python train.py --n_layer=8 --d_model=320 --n_head=5 --n_kv_head=5 --head_dim=64 --d_mlp=832 --vocab_size=2048 --activation="geglu" --norm="rmsnorm" --norm_place="pre" --norm_eps=1e-05 --positions="rope" --rope_base=10000.0 --rope_fraction=1.0 --qk_norm=false --attn_scale=0.125 --bias="none" --tie_embeddings=true --parallel_block=false --init="uniform" --init_std_qkv=0.0384 --init_std_o=0.0 --init_std_up=0.0384 --init_std_down=0.0 --optimizer="soap_variant" --lr=0.00384 --lr_mult_qkv=0.4 --beta1=0.95 --beta2=0.95 --lr_head=0.0107 --warmup_steps=200 --schedule="wsd" --decay_fraction=0.806 --decay_shape="linear" --final_lr_fraction=0.05 --batch_tokens=131072 --seq_len=256 --doc_mask=true --train_tokens=654300000 --steps=4992 --dataset="wikipedia_en"
Each number is 50 + 12 x the weight over its row's rms, rounded and kept within 0 to 99. Layers, rows and columns count from 0. The size before them is the row's rms in percent of the matrix's.

# down: layer 5 MLP down (transposed), 832x320, rms 0.14, rows 20-48, columns 80-159
# gate: layer 5 MLP gate, 832x320, rms 0.142, rows 21-48, columns 80-159
# up: layer 5 MLP up, 832x320, rms 0.152, rows 21-48, columns 80-159
down20 100:39 50 68 28 44 51 55 57 59 73 42 64 45 49 53 25 39 48 67 66 44 36 54 36 52 49 47 50 25 47 51 40 58 53 49 50 66 54 76 54 42 48 28 33 51 32 63 46 51 50 28 46 49 50 73 59 40 60 40 51 42 44 80 49 46 55 59 42 55 36 61 56 45 40 41 21 61 68 37 32
gate21 099:56 54 28 47 69 45 51 56 36 61 42 31 65 69 49 43 46 58 45 37 45 59 27 48 43 58 74 43 43 34 49 27 51 45 58 48 66 52 45 25 44 63 34 26 54 41 34 47 49 53 49 50 77 60 51 58 45 54 57 31 54 47 38 61 31 68 46 38 56 38 40 55 56 43 42 61 57 56 32 61
up21 092:42 55 45 47 66 64 77 31 58 65 48 54 42 29 53 50 46 68 43 42 50 58 47 64 48 51 73 63 45 45 22 73 57 43 65 43 31 49 43 46 48 52 35 48 42 58 36 39 46 44 52 56 51 42 30 61 38 39 45 69 50 38 27 46 50 46 34 54 71 42 51 42 69 57 49 66 52 32 51 59
down21 101:33 58 37 70 23 58 45 54 51 48 46 59 65 28 55 57 52 40 46 65 67 39 35 40 55 45 47 30 53 47 27 47 57 60 29 46 40 51 75 41 33 65 51 59 63 57 64 71 58 51 65 62 62 61 45 46 41 48 55 64 78 69 53 50 54 59 54 69 51 52 31 64 82 47 47 48 41 62 59 60
gate22 101:33 43 54 49 49 51 42 42 41 30 48 60 29 59 41 69 37 40 63 41 54 68 58 50 71 68 32 51 42 30 37 48 61 55 48 37 44 49 45 43 42 79 42 38 47 36 44 24 58 46 59 36 52 56 54 42 43 71 18 22 33 48 45 31 65 61 44 55 46 52 50 27 44 69 44 52 51 49 39 54
up22 105:50 65 54 60 52 52 60 43 51 43 54 59 55 43 25 28 59 44 38 49 59 53 39 56 51 43 60 34 44 25 55 43 43 46 39 51 32 59 56 32 54 54 43 52 68 66 43 51 71 61 60 39 19 62 61 49 38 50 62 67 58 64 46 72 32 31 39 53 46 37 60 55 61 44 55 55 47 74 64 42
down22 101:68 57 48 40 51 36 54 66 39 58 61 52 31 45 25 58 51 54 66 43 51 55 57 34 60 54 68 76 44 67 47 23 45 54 60 55 63 48 42 47 42 57 31 79 42 34 23 42 55 47 52 59 52 34 45 57 48 50 52 44 58 50 56 59 59 54 36 73 50 32 51 49 56 61 59 51 71 57 53 42
gate23 101:38 60 55 76 49 56 52 53 41 38 50 58 22 52 56 40 55 51 19 58 66 55 73 51 53 62 73 36 75 57 37 57 56 68 39 43 38 53 47 42 41 40 49 67 67 37 46 51 58 57 40 48 67 46 45 32 72 50 25 39 44 52 55 45 38 59 45 42 49 53 45 57 51 48 51 51 49 48 56 40
up23 106:38 60 34 38 47 82 58 59 44 32 39 48 47 40 38 52 69 30 24 53 29 64 49 51 37 65 41 56 37 50 56 24 62 51 47 47 48 36 57 44 40 33 60 35 58 44 59 52 37 58 45 35 49 28 58 50 28 43 54 35 56 59 38 52 32 42 46 48 64 65 52 20 45 50 34 61 55 57 65 39
down23 107:51 44 65 47 53 53 56 47 22 44 55 63 35 30 35 53 62 55 61 42 59 58 31 54 40 35 55 62 31 48 49 42 56 53 50 62 53 60 72 51 50 42 53 73 30 42 54 47 44 47 75 54 62 56 53 32 51 51 53 55 14 52 42 56 47 45 40 57 39 39 54 61 51 49 36 52 45 68 30 44
gate24 101:66 48 53 66 46 41 57 47 56 72 46 37 54 63 42 78 65 41 30 52 57 71 52 33 54 48 49 40 46 60 51 49 39 48 54 69 42 45 46 44 34 55 51 43 33 50 45 64 41 47 72 73 55 66 58 48 63 51 73 60 60 40 53 92 45 40 48 62 60 38 43 62 35 42 46 39 56 44 44 52
up24 099:45 67 68 57 47 77 51 38 59 42 47 48 43 38 40 29 39 37 61 42 56 41 59 46 51 46 47 42 39 53 53 60 69 44 66 61 80 45 39 26 53 66 57 38 52 22 53 57 38 36 39 65 51 42 38 44 63 46 45 22 66 32 39 49 45 64 63 58 55 51 57 53 55 31 52 57 47 79 49 73
down24 103:32 48 40 45 44 47 46 62 63 47 30 81 56 39 21 60 44 42 52 55 44 35 61 32 60 52 51 51 51 62 50 34 59 65 70 57 55 49 41 47 48 54 68 53 37 63 59 57 49 60 49 65 49 42 36 47 55 55 33 50 62 51 52 59 56 43 41 51 23 37 46 26 34 46 69 75 45 55 49 42
gate25 091:42 44 40 40 26 56 73 47 67 46 44 65 52 52 50 47 68 64 49 70 59 48 59 56 68 40 43 61 62 37 28 64 57 56 58 52 49 58 42 66 38 35 45 59 55 38 41 57 44 55 52 33 60 51 52 57 53 45 39 36 59 41 53 66 46 50 56 80 49 50 73 53 33 43 49 62 47 69 58 31
up25 085:59 58 49 59 46 63 50 58 60 44 52 50 60 48 54 52 40 70 58 55 49 52 65 44 17 23 44 30 50 39 52 45 64 56 69 47 53 78 73 49 58 66 45 29 63 50 55 44 39 53 62 38 41 16 52 31 83 65 55 67 49 53 55 37 56 46 53 53 53 53 62 62 47 32 34 48 48 60 57 63
down25 091:39 22 44 37 34 34 52 52 50 53 53 84 59 65 59 46 54 39 51 46 67 52 34 63 77 40 59 49 57 47 71 43 50 48 62 57 59 49 57 74 38 80 37 64 53 43 51 63 53 69 60 61 43 48 48 53 52 34 30 71 55 50 31 47 51 55 41 63 52 44 43 49 57 39 61 31 43 53 51 48
gate26 102:56 52 32 55 26 74 64 53 48 56 42 51 35 56 50 51 51 48 42 60 52 53 60 67 55 48 59 54 54 51 62 51 78 67 58 39 68 43 51 65 43 58 47 43 45 52 72 38 55 60 58 71 51 46 45 74 24 44 42 46 52 43 66 55 42 40 60 37 39 71 46 56 65 72 73 53 31 40 47 55
up26 102:29 55 48 32 67 48 52 31 53 46 40 44 48 52 44 47 49 46 54 52 34 81 55 35 53 58 61 66 50 62 45 48 59 50 54 52 49 51 42 44 56 61 54 54 38 42 48 69 54 50 55 61 64 60 40 44 40 35 42 37 43 65 49 36 37 77 39 67 57 53 39 34 40 23 50 42 59 51 70 51
down26 103:46 34 46 50 46 38 84 47 62 57 53 62 58 60 38 41 63 45 58 49 54 45 60 44 50 49 60 40 45 63 39 57 50 64 51 45 56 63 26 51 43 49 61 22 39 36 55 58 52 52 61 64 67 32 74 57 53 49 66 50 72 36 47 74 47 59 31 65 37 46 58 51 40 54 51 69 40 41 26 44
gate27 099:62 49 73 62 47 38 50 57 50 44 44 56 85 46 54 39 66 49 53 46 54 20 76 50 32 46 64 45 43 46 67 47 44 64 56 61 64 58 45 47 43 57 56 57 57 55 27 45 59 35 65 45 42 52 55 51 42 64 44 45 38 67 53 36 68 38 35 30 45 58 47 40 34 47 57 56 51 42 54 55
up27 103:66 74 48 44 54 66 43 35 51 35 60 75 41 60 36 99 42 66 34 69 52 46 60 55 57 62 54 54 54 49 57 54 55 42 46 49 57 52 42 32 65 49 62 45 62 39 77 50 54 65 56 53 56 69 63 40 49 41 55 62 57 63 46 63 48 48 47 54 51 46 48 56 80 50 46 49 43 52 42 54
down27 087:29 66 51 51 56 41 56 55 65 41 52 45 68 37 38 71 56 66 55 26 46 51 43 67 37 38 55 53 71 48 44 43 56 57 37 50 44 46 48 29 46 45 38 51 36 29 30 48 46 59 40 51 56 39 50 58 25 48 49 40 45 42 50 29 71 53 44 57 61 62 58 35 34 41 65 31 57 36 57 42
gate28 099:30 77 80 40 63 64 61 19 49 32 37 40 51 39 60 41 41 51 51 42 43 59 47 68 41 43 52 74 70 62 66 29 52 37 53 17 41 78 49 53 62 26 69 65 52 58 41 56 53 52 74 39 53 62 64 39 50 53 46 62 70 54 54 47 59 45 43 64 46 67 57 44 42 59 69 54 83 82 52 60
up28 107:46 60 48 34 63 33 40 49 41 29 73 52 49 65 41 54 37 60 54 64 51 41 42 38 53 56 50 43 66 48 48 62 41 73 30 50 62 43 53 28 36 41 53 60 37 44 49 46 47 43 64 45 62 71 49 42 45 50 44 54 50 56 39 56 48 26 44 34 50 52 57 50 70 46 39 77 67 47 38 51
down28 100:57 70 62 66 45 47 54 47 51 48 62 58 55 48 48 46 62 49 47 66 49 31 47 47 49 58 45 34 53 46 41 64 55 62 37 42 48 55 55 55 44 41 72 54 41 53 71 38 53 27 38 54 44 40 67 41 41 51 49 60 33 48 60 56 43 50 76 36 73 58 62 58 39 55 68 62 45 58 34 47
gate29 101:68 37 49 47 72 52 29 36 40 43 43 53 52 53 59 46 66 29 47 29 70 58 62 60 28 51 63 44 47 37 42 39 46 58 60 37 52 64 57 41 56 44 51 61 41 64 62 66 52 55 62 51 12 67 48 45 49 43 44 69 45 56 55 49 42 66 39 63 55 65 46 87 52 40 43 52 41 47 58 36
up29 097:34 51 40 34 19 45 54 58 53 59 68 67 61 46 56 50 69 34 43 43 59 39 51 44 52 44 42 73 45 53 39 61 60 65 48 40 54 39 61 51 60 34 48 54 59 63 42 38 52 51 23 52 50 56 59 48 45 73 49 32 52 73 29 66 69 49 66 40 56 57 43 33 62 49 49 53 52 56 46 65
down29 106:51 40 57 74 58 72 49 30 44 52 38 41 62 56 59 48 40 49 59 65 70 48 51 38 40 48 58 68 42 61 58 70 47 58 63 59 54 61 33 46 43 49 51 62 40 52 46 45 49 48 65 51 54 51 30 41 33 56 59 50 38 39 52 60 66 55 22 56 45 62 72 42 61 32 47 62 58 58 49 54
gate30 095:57 38 34 48 47 63 52 62 48 42 35 32 61 41 42 30 72 53 41 49 51 49 69 44 45 65 33 48 44 50 64 42 53 50 63 46 18 64 53 51 62 59 31 64 58 38 52 26 30 67 32 66 40 45 39 48 52 74 42 52 34 40 60 72 43 56 44 56 39 71 42 46 64 52 66 50 50 49 54 39
up30 093:39 29 64 42 69 51 55 29 57 60 56 67 44 57 48 51 35 40 63 56 49 47 44 54 68 67 59 51 38 59 50 57 31 53 42 46 44 41 46 49 59 68 59 65 51 73 59 59 67 68 61 55 55 51 34 49 64 33 76 43 69 50 53 57 15 35 39 75 58 45 52 50 65 43 75 48 29 69 40 54
down30 096:65 47 54 63 55 51 42 51 46 59 39 40 53 54 45 67 76 73 72 57 58 54 73 68 35 40 38 62 53 43 29 42 61 48 66 58 55 61 53 33 52 63 46 41 51 55 33 73 46 45 38 53 37 66 44 55 40 62 39 35 57 47 21 46 50 56 58 44 47 29 52 42 30 52 60 49 59 50 64 60
gate31 103:61 56 36 51 51 65 50 49 52 60 57 56 56 42 60 53 70 60 49 62 49 70 49 49 53 42 55 42 42 62 29 54 34 60 40 51 34 26 35 63 36 40 49 42 52 47 33 53 42 80 48 71 45 53 20 39 51 53 59 51 49 52 52 40 36 46 68 53 61 53 52 65 45 31 64 29 72 31 51 74
up31 109:42 68 44 60 44 45 45 71 48 34 25 69 53 75 52 65 45 44 40 79 61 48 56 68 60 53 44 44 45 45 51 60 44 50 41 34 56 61 62 42 43 47 66 44 37 42 60 69 73 54 40 53 59 59 35 46 48 39 50 55 70 63 45 42 52 50 48 46 33 55 63 56 43 56 52 59 34 41 62 46
down31 109:55 27 36 67 40 31 55 59 55 69 41 45 51 58 54 30 44 68 46 32 44 56 78 57 54 48 34 48 58 54 55 65 56 68 64 71 37 50 60 63 43 51 44 45 44 27 52 26 62 57 48 52 44 32 71 40 40 56 34 55 48 46 54 47 62 36 61 55 51 65 52 48 44 51 60 64 55 42 48 45
gate32 093:53 42 51 58 51 59 55 45 43 29 33 41 43 49 46 46 39 67 54 66 54 38 56 48 44 67 46 47 54 37 59 42 34 63 51 35 71 52 50 42 57 44 61 54 64 43 56 48 65 70 51 60 44 63 46 53 64 68 39 43 63 49 56 61 72 54 41 59 35 71 69 42 60 42 40 65 57 32 46 60
up32 096:28 43 45 40 44 34 66 60 25 59 40 48 58 70 33 67 45 47 49 41 53 27 52 40 27 44 52 63 34 63 41 37 38 51 55 71 42 36 47 61 49 46 38 45 58 50 48 38 36 49 69 59 57 58 58 39 53 42 54 32 36 48 41 59 49 52 37 52 43 50 62 67 58 19 56 44 54 57 49 67
down32 095:59 60 45 50 37 53 53 40 44 51 44 43 44 71 56 43 52 17 41 55 40 47 58 70 43 34 64 57 61 36 75 74 39 45 54 44 73 48 47 39 62 47 49 29 30 53 42 46 33 55 46 65 64 42 49 65 67 52 41 45 21 47 50 47 41 50 64 38 90 39 53 39 37 46 54 30 59 43 66 51
gate33 099:53 47 43 45 42 43 66 68 47 52 28 55 50 62 64 38 62 54 39 54 51 52 72 51 39 39 64 35 46 42 48 57 31 42 44 39 67 70 38 49 64 61 54 65 60 47 42 53 64 45 55 74 57 47 32 33 36 43 59 50 43 52 38 54 31 57 46 52 35 25 63 74 47 48 53 56 41 33 44 72
up33 098:52 52 54 51 63 39 32 34 74 35 70 80 47 61 34 47 46 36 69 46 65 40 48 48 68 65 63 39 47 68 57 61 61 47 55 40 46 36 46 68 45 49 53 51 37 49 35 64 44 36 29 38 51 52 42 33 67 43 46 42 54 41 65 64 38 63 38 47 55 43 51 53 63 57 69 36 44 65 49 38
down33 099:52 57 47 62 64 62 52 33 43 30 52 36 59 43 40 50 45 53 47 31 44 48 51 36 27 37 45 42 55 58 45 46 46 52 44 60 49 52 44 37 45 32 38 54 44 81 36 54 42 64 53 32 55 58 57 55 58 41 57 37 43 30 43 50 69 57 53 48 46 44 56 57 55 37 70 37 63 22 59 38
gate34 098:21 44 38 63 56 68 63 24 69 36 54 62 49 47 52 48 33 53 44 48 39 47 73 49 55 55 63 45 41 42 46 44 53 31 61 42 70 46 51 51 30 54 45 62 41 62 51 39 54 63 21 92 56 46 62 29 29 64 48 73 49 51 58 43 61 28 48 74 27 51 53 67 45 56 43 24 49 71 46 64
up34 097:67 41 41 63 63 26 22 47 51 63 69 46 50 71 63 57 62 75 45 30 40 53 41 46 66 56 48 58 47 61 71 45 71 59 45 69 45 49 51 35 58 48 30 54 63 83 44 44 53 44 56 67 51 39 29 29 69 83 56 55 66 57 50 51 59 51 62 52 46 48 52 66 49 45 51 33 57 65 60 50
down34 102:54 43 51 40 57 62 64 41 53 28 43 52 64 57 63 66 49 42 68 74 48 57 49 49 47 65 71 43 46 48 58 53 46 31 61 31 59 51 43 54 49 26 39 43 64 37 51 32 44 65 23 62 68 54 66 47 58 46 57 47 47 54 65 86 54 49 43 61 52 61 67 76 57 35 32 43 56 46 57 51
gate35 103:49 48 36 69 60 55 48 51 47 42 65 45 47 57 52 67 43 54 54 46 50 39 48 49 38 27 58 63 54 36 69 47 62 41 43 36 74 48 26 43 67 56 33 60 47 32 64 58 52 35 30 39 68 47 40 45 62 28 43 66 36 61 44 65 47 21 54 64 48 35 69 54 43 40 61 48 41 47 76 33
up35 102:26 31 75 27 37 55 67 55 59 53 42 56 45 31 36 30 70 56 36 48 60 76 54 59 44 37 25 51 63 35 44 48 56 61 39 45 52 55 55 53 45 50 52 48 57 41 58 66 57 54 37 64 57 41 61 76 61 25 55 49 69 53 53 46 53 47 41 48 54 56 38 45 36 31 54 48 59 59 47 56
down35 104:33 58 46 43 48 52 26 35 44 56 53 40 38 79 53 37 51 29 54 50 45 33 42 67 46 51 51 65 50 37 45 45 64 46 27 40 75 46 38 61 63 45 50 55 12 50 45 56 59 75 63 57 62 55 43 43 45 41 60 56 52 47 43 52 67 49 38 50 58 70 53 51 58 40 56 31 35 34 42 59
gate36 096:37 56 46 46 65 66 35 56 45 47 57 44 35 75 49 32 67 62 54 34 29 66 55 47 65 43 34 42 55 33 51 48 49 52 46 68 48 45 55 61 52 55 47 34 46 42 39 55 55 43 50 69 34 56 50 49 59 51 57 74 26 38 51 56 58 49 52 62 50 41 62 52 65 50 27 42 51 53 55 38
up36 095:47 36 74 38 50 52 47 62 48 76 53 59 55 43 62 40 47 28 39 50 59 44 33 74 68 52 63 50 71 61 47 60 41 58 65 53 51 47 54 53 36 41 50 80 41 50 35 73 39 54 42 59 40 61 62 41 69 54 63 58 40 41 73 33 48 43 42 20 67 43 56 61 62 47 45 60 31 44 20 64
down36 099:44 57 59 79 72 63 58 53 80 62 36 40 52 46 38 39 55 49 40 41 52 63 66 49 63 58 30 45 63 65 57 45 57 45 48 23 45 51 48 45 21 65 55 74 30 59 32 40 44 58 62 59 55 60 64 59 53 49 72 42 37 60 50 54 58 44 51 49 60 56 57 45 30 55 40 42 54 54 57 37
gate37 104:50 49 28 56 66 55 52 57 27 54 37 46 38 75 29 59 51 44 91 46 36 70 39 53 53 39 74 53 47 60 75 44 55 40 58 57 24 63 57 45 64 42 42 53 53 52 44 46 47 49 40 46 52 64 36 44 38 51 36 38 41 53 38 51 35 64 56 33 57 39 55 66 66 48 30 36 82 58 69 39
up37 098:37 39 42 32 52 49 58 54 81 57 51 48 48 63 71 75 34 59 38 57 32 59 53 63 32 69 34 51 45 44 39 54 47 52 55 58 63 37 60 45 57 56 65 55 48 61 38 49 62 50 35 27 52 55 60 28 53 57 54 71 52 40 52 69 34 57 63 67 43 48 73 59 21 61 55 52 29 51 37 27
down37 101:51 63 58 36 68 54 51 55 74 32 66 59 50 45 48 39 33 57 62 38 71 54 53 48 37 44 55 50 42 52 63 58 55 69 51 51 51 36 46 41 68 46 23 47 50 30 57 55 33 53 56 64 66 47 49 58 37 51 51 64 50 65 47 82 47 81 33 64 75 66 51 47 47 53 38 26 23 40 55 37
gate38 100:41 46 60 48 55 47 39 56 58 34 57 41 46 63 29 61 54 53 65 32 49 48 69 71 53 53 66 55 36 57 51 46 61 17 65 42 74 53 58 54 49 49 82 47 47 46 61 62 40 45 46 43 58 51 59 31 48 47 47 44 65 61 67 76 47 59 44 46 76 54 48 53 32 42 71 48 52 38 40 27
up38 102:44 16 44 80 60 53 54 43 61 52 53 43 61 30 38 45 48 67 57 58 35 40 64 48 66 35 41 53 39 42 56 45 74 23 57 58 40 50 29 51 47 71 40 46 31 51 44 55 41 47 50 21 49 70 37 51 68 54 45 55 27 45 54 31 52 37 59 50 51 45 61 48 49 33 44 36 58 46 70 37
down38 106:56 58 68 52 55 76 54 27 48 57 46 65 57 74 51 74 48 36 66 25 36 43 51 58 54 43 43 68 46 64 48 47 50 29 44 53 55 58 36 53 65 42 44 57 24 41 35 62 25 59 40 55 51 58 59 44 47 64 63 45 43 54 41 28 34 22 62 49 55 59 35 29 27 44 58 50 54 34 80 42
gate39 102:50 42 59 36 47 47 55 46 52 55 69 61 47 45 48 33 40 41 34 52 41 52 34 50 56 70 45 57 49 52 56 22 56 53 53 47 39 51 56 51 33 17 65 38 74 48 54 69 52 51 46 44 49 44 38 34 67 68 48 40 78 20 60 62 78 31 50 59 62 63 49 47 41 65 55 63 61 49 43 53
up39 103:45 56 45 29 42 52 37 54 36 52 38 45 51 50 59 64 38 50 65 52 24 23 58 47 51 38 56 71 54 35 41 45 57 64 50 35 50 56 41 55 66 85 40 80 59 56 33 51 59 51 50 47 44 66 61 44 48 53 41 52 55 43 28 53 39 62 67 66 64 69 54 56 38 32 62 38 19 65 43 68
down39 105:49 57 43 68 45 49 51 64 39 54 56 47 61 39 52 44 41 67 43 68 35 62 37 51 42 38 49 65 24 36 51 32 52 65 54 28 35 51 49 49 55 41 46 44 49 34 50 45 52 33 49 39 63 46 25 65 55 65 73 38 47 61 53 67 55 57 27 41 54 20 63 44 70 67 41 67 55 50 50 34
gate40 100:50 53 63 51 50 76 27 42 44 35 54 63 26 42 55 63 51 48 49 67 28 22 51 48 49 33 50 57 46 48 39 60 57 55 62 50 19 54 63 50 36 52 57 51 20 44 51 50 37 43 43 55 51 35 55 38 44 54 51 59 41 66 47 64 32 75 69 48 55 79 62 51 37 63 60 51 28 34 52 54
up40 098:69 24 54 34 43 51 50 64 48 50 59 47 51 49 64 32 52 45 54 36 39 51 36 71 43 56 31 51 57 44 56 48 50 25 60 64 60 48 56 46 75 65 62 47 71 68 54 56 58 52 56 33 44 42 45 64 59 74 66 28 72 28 47 64 50 55 40 42 43 41 50 42 43 60 43 54 49 50 73 56
down40 096:38 63 28 47 50 58 55 65 50 60 36 52 50 31 47 54 58 49 66 50 50 32 33 54 47 59 59 48 51 58 53 44 36 45 55 48 31 53 29 41 26 36 30 54 58 22 41 63 68 40 46 35 52 59 45 49 54 45 64 53 59 44 68 37 63 36 70 37 76 42 57 40 25 45 69 72 54 62 40 56
gate41 103:55 30 40 57 49 46 39 48 38 53 46 34 45 67 50 48 19 54 64 43 57 33 46 46 72 42 54 30 54 43 62 48 35 47 57 52 32 53 69 63 52 65 51 60 56 64 53 37 42 47 35 46 47 63 64 59 32 52 57 43 38 38 43 42 68 46 41 54 42 50 38 08 40 47 54 51 38 54 63 62
up41 106:60 63 66 47 54 60 53 37 48 46 26 46 67 31 53 50 48 57 34 63 48 68 29 39 53 68 38 51 65 65 58 44 35 33 53 50 38 57 47 60 66 52 43 58 47 42 55 34 35 52 63 70 44 51 29 72 34 45 46 45 56 60 63 66 49 31 48 58 61 52 55 33 47 65 62 37 48 56 56 48
down41 106:57 38 56 44 54 49 52 41 62 50 46 51 48 48 44 64 22 79 72 26 57 41 47 53 66 66 59 48 59 47 49 66 36 56 54 50 62 61 80 39 35 62 62 47 52 39 34 68 88 47 45 28 54 46 49 60 44 57 51 51 85 73 41 51 40 57 71 47 43 45 48 49 64 61 45 64 28 61 38 37
gate42 100:32 73 55 71 51 75 35 48 40 67 52 41 66 35 29 73 66 29 52 42 38 65 48 57 58 72 34 64 47 53 37 27 71 51 25 56 51 54 42 59 42 52 49 48 17 56 41 64 41 56 50 37 54 60 43 56 44 64 53 56 50 48 67 48 49 52 49 32 38 69 38 61 37 35 43 27 56 60 44 49
up42 093:30 67 48 54 49 52 66 28 67 62 26 45 40 40 51 56 51 59 72 33 66 54 47 53 49 44 57 70 58 49 54 39 48 46 69 43 60 71 56 43 57 50 71 24 81 36 64 56 50 52 55 55 34 65 54 50 40 63 51 59 57 35 44 55 45 47 53 46 41 56 57 32 40 57 62 55 26 59 55 50
down42 099:42 62 52 80 58 49 43 56 57 51 48 40 44 40 28 54 63 36 38 63 46 45 32 43 39 32 42 53 65 44 46 70 62 54 38 55 59 42 46 75 47 44 53 59 49 43 57 51 49 54 59 38 64 41 52 51 57 51 45 61 58 47 54 35 49 63 36 41 53 33 56 48 39 40 41 50 56 20 37 29
gate43 098:47 69 51 39 54 45 52 49 61 40 52 54 65 49 44 53 61 49 68 34 50 63 50 43 48 31 66 49 83 47 36 48 53 39 52 41 38 30 58 42 46 45 47 40 52 45 71 30 80 65 52 59 56 50 48 53 41 56 36 54 44 78 47 51 56 52 59 35 59 59 59 47 51 61 45 52 64 64 47 55
up43 105:47 40 51 37 23 55 54 31 53 22 34 61 35 77 54 31 49 43 45 58 54 35 65 47 43 61 43 40 20 32 75 44 54 40 47 62 59 42 39 52 31 52 46 41 50 51 56 42 46 42 26 23 43 56 66 53 53 44 48 41 47 31 53 56 33 54 45 30 30 54 47 51 35 55 40 43 50 64 47 40
down43 099:70 61 74 51 38 52 21 52 57 51 42 44 62 69 52 65 42 61 48 44 51 51 47 53 62 41 44 48 65 37 38 57 41 41 54 42 51 58 44 79 63 50 58 40 40 47 37 58 41 62 51 48 49 49 58 58 57 66 17 27 56 40 45 39 45 55 42 37 49 47 61 50 59 52 34 52 62 56 28 72
gate44 100:65 55 46 42 48 61 61 49 63 71 33 55 60 70 63 49 44 48 24 57 48 65 45 50 61 33 65 43 43 59 32 57 39 74 40 42 61 71 38 52 52 39 58 62 24 45 64 48 52 36 34 57 56 73 32 69 57 51 49 52 76 30 52 55 52 39 46 43 61 37 49 41 35 47 41 44 48 61 47 44
up44 099:84 57 72 59 71 36 27 57 38 29 52 43 66 50 47 80 60 32 41 50 46 66 43 65 57 44 38 62 46 46 55 44 42 54 58 50 46 44 43 52 65 44 48 43 47 59 45 52 39 46 48 53 47 67 71 46 40 38 51 58 39 30 62 53 60 55 38 49 43 53 47 46 56 65 34 82 53 64 53 48
down44 103:54 43 63 55 40 45 30 73 29 38 34 32 54 57 42 45 58 38 30 32 61 30 35 55 48 41 53 41 34 28 47 42 34 58 58 47 51 44 57 41 51 58 47 42 16 38 45 51 54 46 43 45 70 46 38 38 19 66 35 43 42 60 53 33 41 66 62 42 59 56 42 49 52 54 35 67 63 66 38 52
gate45 100:44 72 52 48 57 57 59 61 50 33 49 38 51 49 61 45 69 74 46 36 64 50 43 64 71 39 68 30 65 48 57 20 48 46 51 40 57 61 39 37 34 65 39 35 51 39 39 46 62 44 45 52 36 39 66 47 30 36 47 64 55 45 47 65 47 72 58 27 43 57 60 57 40 51 52 52 39 43 58 67
up45 102:51 68 53 48 42 54 46 41 55 46 57 57 46 66 65 52 49 45 59 44 43 63 58 57 51 40 65 37 49 62 57 40 45 38 71 55 73 49 59 34 41 43 27 49 48 47 42 49 43 37 49 50 58 41 44 44 47 43 51 45 50 26 57 47 52 58 45 47 64 41 42 21 64 71 51 61 46 46 45 56
down45 103:47 65 61 44 57 31 70 64 48 52 48 49 32 29 43 49 68 53 49 23 34 50 73 57 43 43 30 56 38 68 57 39 44 64 43 63 51 34 42 51 56 85 49 47 55 50 59 54 39 47 36 29 26 52 70 46 39 48 59 47 45 51 48 25 51 53 50 54 25 66 49 69 65 51 38 25 27 39 56 47
gate46 101:66 39 46 71 59 36 40 48 57 68 50 77 50 53 41 44 63 60 20 34 51 26 52 63 41 61 54 34 57 59 42 62 49 42 54 49 53 34 31 66 60 56 64 61 68 43 38 43 51 49 67 49 36 50 39 35 57 53 49 29 55 52 51 39 55 40 48 42 54 54 50 40 60 49 50 41 57 42 49 65
up46 093:64 53 75 65 55 25 52 25 41 41 54 58 45 46 66 60 60 43 51 38 49 70 51 50 36 25 54 40 56 58 70 58 52 40 42 52 44 58 58 51 80 63 77 61 60 52 57 59 45 72 54 85 41 40 49 47 40 59 53 64 72 59 67 54 55 27 47 58 48 51 63 65 38 56 33 57 28 54 66 69
down46 099:65 58 35 39 44 61 71 75 44 58 70 40 57 62 59 29 44 23 29 46 41 43 37 40 43 68 34 57 47 41 62 60 55 34 56 50 42 60 45 40 54 36 47 67 43 21 35 50 56 40 40 40 60 63 58 52 49 41 58 59 39 55 38 53 61 63 54 54 70 33 40 41 52 43 77 43 40 33 37 30
gate47 094:57 65 51 28 33 44 41 36 69 40 43 58 48 47 51 48 51 51 44 45 55 42 51 45 62 56 68 68 65 38 45 61 46 32 29 41 30 54 57 45 30 48 48 51 55 51 55 41 55 58 63 57 41 65 49 40 60 65 43 61 75 40 63 47 31 69 74 50 42 46 33 24 42 45 68 49 59 47 31 61
up47 098:49 55 61 68 42 72 31 61 39 40 43 34 57 51 46 39 34 59 44 37 53 57 48 58 57 42 45 68 52 48 28 61 52 58 55 43 50 42 70 48 45 35 61 37 32 39 52 38 74 48 55 55 60 44 51 37 50 55 39 43 52 76 57 58 52 50 43 58 62 40 61 51 39 45 49 42 69 58 38 43
down47 087:37 78 46 35 42 50 46 44 32 60 63 49 54 40 37 46 57 45 40 56 50 45 45 74 44 44 53 46 54 42 39 30 44 46 62 73 54 44 51 63 33 52 50 52 37 63 61 32 53 76 64 51 56 66 59 55 59 49 60 48 29 62 58 59 43 58 60 47 26 35 63 69 57 55 54 38 58 54 58 43
gate48 103:62 38 34 45 43 47 62 46 64 66 59 23 35 32 48 22 43 72 52 25 38 49 48 53 52 51 64 41 40 40 47 46 51 64 56 57 45 31 40 59 50 51 35 77 59 49 52 46 67 62 40 52 52 31 17 70 55 62 40 64 49 21 58 59 51 35 60 47 44 52 59 55 44 36 35 47 53 57 48 52
up48 106:63 45 61 65 50 47 51 54 51 64 67 43 42 64 48 74 54 47 47 42 57 68 30 47 59 55 49 55 42 43 48 36 61 60 55 31 42 44 69 55 54 40 54 65 26 60 42 57 74 74 47 55 52 47 24 48 58 44 29 56 25 52 36 46 51 69 41 40 52 41 55 37 35 58 31 25 66 31 00 60
down48 107:47 47 45 43 62 62 41 53 48 44 72 38 67 42 61 52 49 47 31 72 39 68 59 59 55 56 25 58 43 46 44 60 40 47 60 45 60 67 43 59 62 43 37 29 48 55 40 54 46 66 52 54 63 44 48 50 38 56 21 34 66 16 42 44 64 53 51 45 67 58 43 55 47 43 61 32 58 48 68 63